Part of a small language model's weights.
Size: width 832, vocabulary 32000.
Each number is 200 + 30 x the weight over its row's rms, rounded and kept within 0 to 999. Layers, rows and columns count from 0. The size before them is the row's rms in percent of the matrix's.

# o: layer 2 attention output (transposed), 832x832, rms 0.0342, rows 581-591, columns 256-319
# v: layer 2 attention value, 832x832, rms 0.0341, rows 582-591, columns 256-319
o581,107,224,131,225,214,210,188,148,168,210,231,225,203,200,164,231,174,191,143,182,192,184,188,211,178,179,218,251,221,223,225,223,168,193,187,212,203,236,180,239,206,222,205,159,210,195,176,202,190,221,156,171,209,211,258,245,251,200,195,186,179,195,187,227,217
v582,102,213,188,201,140,224,237,229,222,194,206,193,175,209,199,152,230,186,177,179,182,192,243,293,208,220,218,176,239,187,128,135,262,201,222,212,197,222,186,226,220,127,179,142,211,175,239,170,187,197,215,199,208,209,258,213,221,183,231,174,196,185,185,247,215
o582,102,179,232,131,184,186,211,265,217,202,225,157,202,201,194,189,227,157,189,202,193,197,199,176,174,158,230,192,222,205,251,205,234,157,184,192,232,218,197,253,220,180,228,227,216,193,221,218,204,204,198,160,184,198,145,242,154,213,195,189,231,153,138,184,196
v583,099,177,208,242,253,194,188,150,191,206,261,184,222,203,307,170,188,250,182,215,156,200,175,210,202,244,164,195,175,237,240,197,228,180,176,170,202,229,231,216,192,228,195,221,196,214,188,168,195,226,206,206,223,173,260,220,231,217,163,199,226,197,205,219,178
o583,103,158,193,178,253,215,229,155,197,168,200,226,188,205,216,213,194,187,229,151,206,166,158,240,196,208,146,211,202,189,202,181,158,186,154,171,203,183,193,234,200,187,195,249,172,218,209,199,201,248,243,126,213,246,211,191,164,198,226,151,168,190,214,213,272
v584,100,154,180,215,232,189,252,187,136,208,211,192,250,176,216,209,214,200,230,192,224,184,224,157,209,96,188,209,135,228,161,209,246,173,184,183,201,197,153,170,170,176,176,127,227,193,212,200,266,207,164,198,242,218,214,205,246,235,190,218,232,230,162,228,149
o584,103,209,229,159,223,252,218,211,182,162,224,288,192,189,165,169,197,189,160,167,184,198,178,195,209,183,163,260,210,132,232,246,231,209,189,208,243,145,225,190,164,184,146,161,168,242,195,222,149,204,216,205,243,221,203,150,160,192,207,207,217,157,192,207,211
v585,110,149,247,216,227,185,254,210,112,204,225,201,199,203,161,205,190,223,221,191,150,229,239,228,220,185,200,188,217,210,157,211,260,192,165,147,192,186,252,215,203,179,147,155,275,204,190,217,190,228,228,195,196,243,194,186,260,185,159,213,186,183,114,162,225
o585,110,176,205,195,198,238,196,239,240,185,219,264,224,180,197,152,200,223,172,185,141,274,252,217,191,171,167,197,113,143,213,217,212,220,195,206,190,175,230,236,205,167,155,179,205,180,175,170,177,210,177,176,222,185,184,213,202,223,201,184,214,241,167,243,205
v586,102,206,137,177,145,250,195,230,210,151,242,249,180,209,161,196,157,176,206,188,158,218,188,243,236,219,192,194,182,210,143,190,247,194,217,230,201,230,115,231,215,175,188,188,218,195,193,170,209,183,215,193,231,202,185,200,242,215,207,187,160,182,152,275,197
o586,107,199,193,176,214,175,187,253,247,212,236,172,191,181,223,200,200,193,191,247,174,207,212,168,181,185,273,219,296,132,247,158,177,195,195,173,209,220,211,229,157,145,206,196,182,238,153,197,179,228,182,188,209,254,194,207,222,182,192,229,212,187,188,226,184
v587,103,248,234,182,231,184,179,152,142,159,182,173,227,212,170,233,190,157,236,183,229,154,204,229,184,180,161,228,203,189,182,241,235,231,205,236,196,220,212,231,208,194,243,193,227,191,156,210,214,211,236,227,238,193,175,194,172,153,154,173,161,151,215,184,201
o587,106,239,151,218,255,197,189,239,233,197,259,208,218,148,181,180,226,214,191,226,242,219,258,245,215,203,253,196,210,216,215,225,266,202,247,222,202,199,198,235,230,166,136,200,231,150,215,232,164,165,123,180,222,149,200,234,201,204,201,258,254,140,190,206,189
v588,101,247,235,229,233,229,207,178,218,170,191,224,170,189,203,207,194,205,239,148,268,226,220,200,224,218,207,242,231,152,243,222,180,193,227,149,184,191,197,185,170,233,255,241,156,215,193,208,105,180,166,170,174,261,174,193,140,206,180,151,194,207,264,171,200
o588,103,242,186,192,175,207,152,219,218,191,211,140,179,194,193,227,201,205,205,191,214,192,181,196,200,235,217,201,190,247,163,196,174,182,197,177,192,273,186,143,273,217,191,172,208,211,194,222,261,220,201,224,189,209,198,205,211,202,205,264,202,198,186,204,212
v589,106,173,190,161,212,152,241,195,205,197,208,240,259,208,177,193,171,241,212,169,254,247,246,169,201,202,186,186,220,168,250,195,176,201,194,216,191,221,198,229,135,203,196,204,224,205,180,193,176,275,184,185,166,208,197,194,223,202,173,142,237,179,236,181,253
o589,105,212,207,161,191,249,157,216,289,181,198,192,176,244,245,192,213,190,229,233,182,212,178,156,203,190,212,151,198,212,208,201,256,211,161,183,203,213,226,215,272,177,225,173,194,195,239,190,240,221,189,195,200,218,142,200,213,229,224,217,214,222,188,211,225
v590,102,185,174,206,202,197,182,197,130,205,144,210,214,213,232,243,230,174,204,199,223,240,243,160,245,190,182,206,218,177,220,178,256,188,180,210,258,211,206,145,248,181,202,154,165,194,169,200,155,228,200,228,204,173,229,189,262,189,263,137,201,208,205,222,191
o590,105,224,192,176,157,212,189,298,180,212,230,172,222,202,197,215,216,209,230,196,242,241,235,171,214,190,253,169,245,195,226,208,213,226,256,201,193,189,245,236,181,275,202,241,224,220,208,219,209,252,186,183,111,178,181,234,215,222,193,167,233,220,194,164,187
v591,109,201,221,187,220,190,235,154,183,166,201,233,200,190,211,259,209,162,256,176,160,246,174,230,161,206,204,220,159,172,220,208,200,201,222,271,199,180,216,233,232,196,253,164,161,214,173,218,195,155,192,197,188,191,245,162,200,211,219,177,170,216,224,174,216
o591,105,221,234,199,226,193,178,174,159,173,158,241,222,165,153,190,208,194,203,201,232,215,181,231,195,243,218,207,183,238,182,227,229,207,183,159,234,199,226,193,203,223,173,252,223,237,191,255,200,176,180,243,225,270,177,197,171,202,230,220,218,210,253,229,200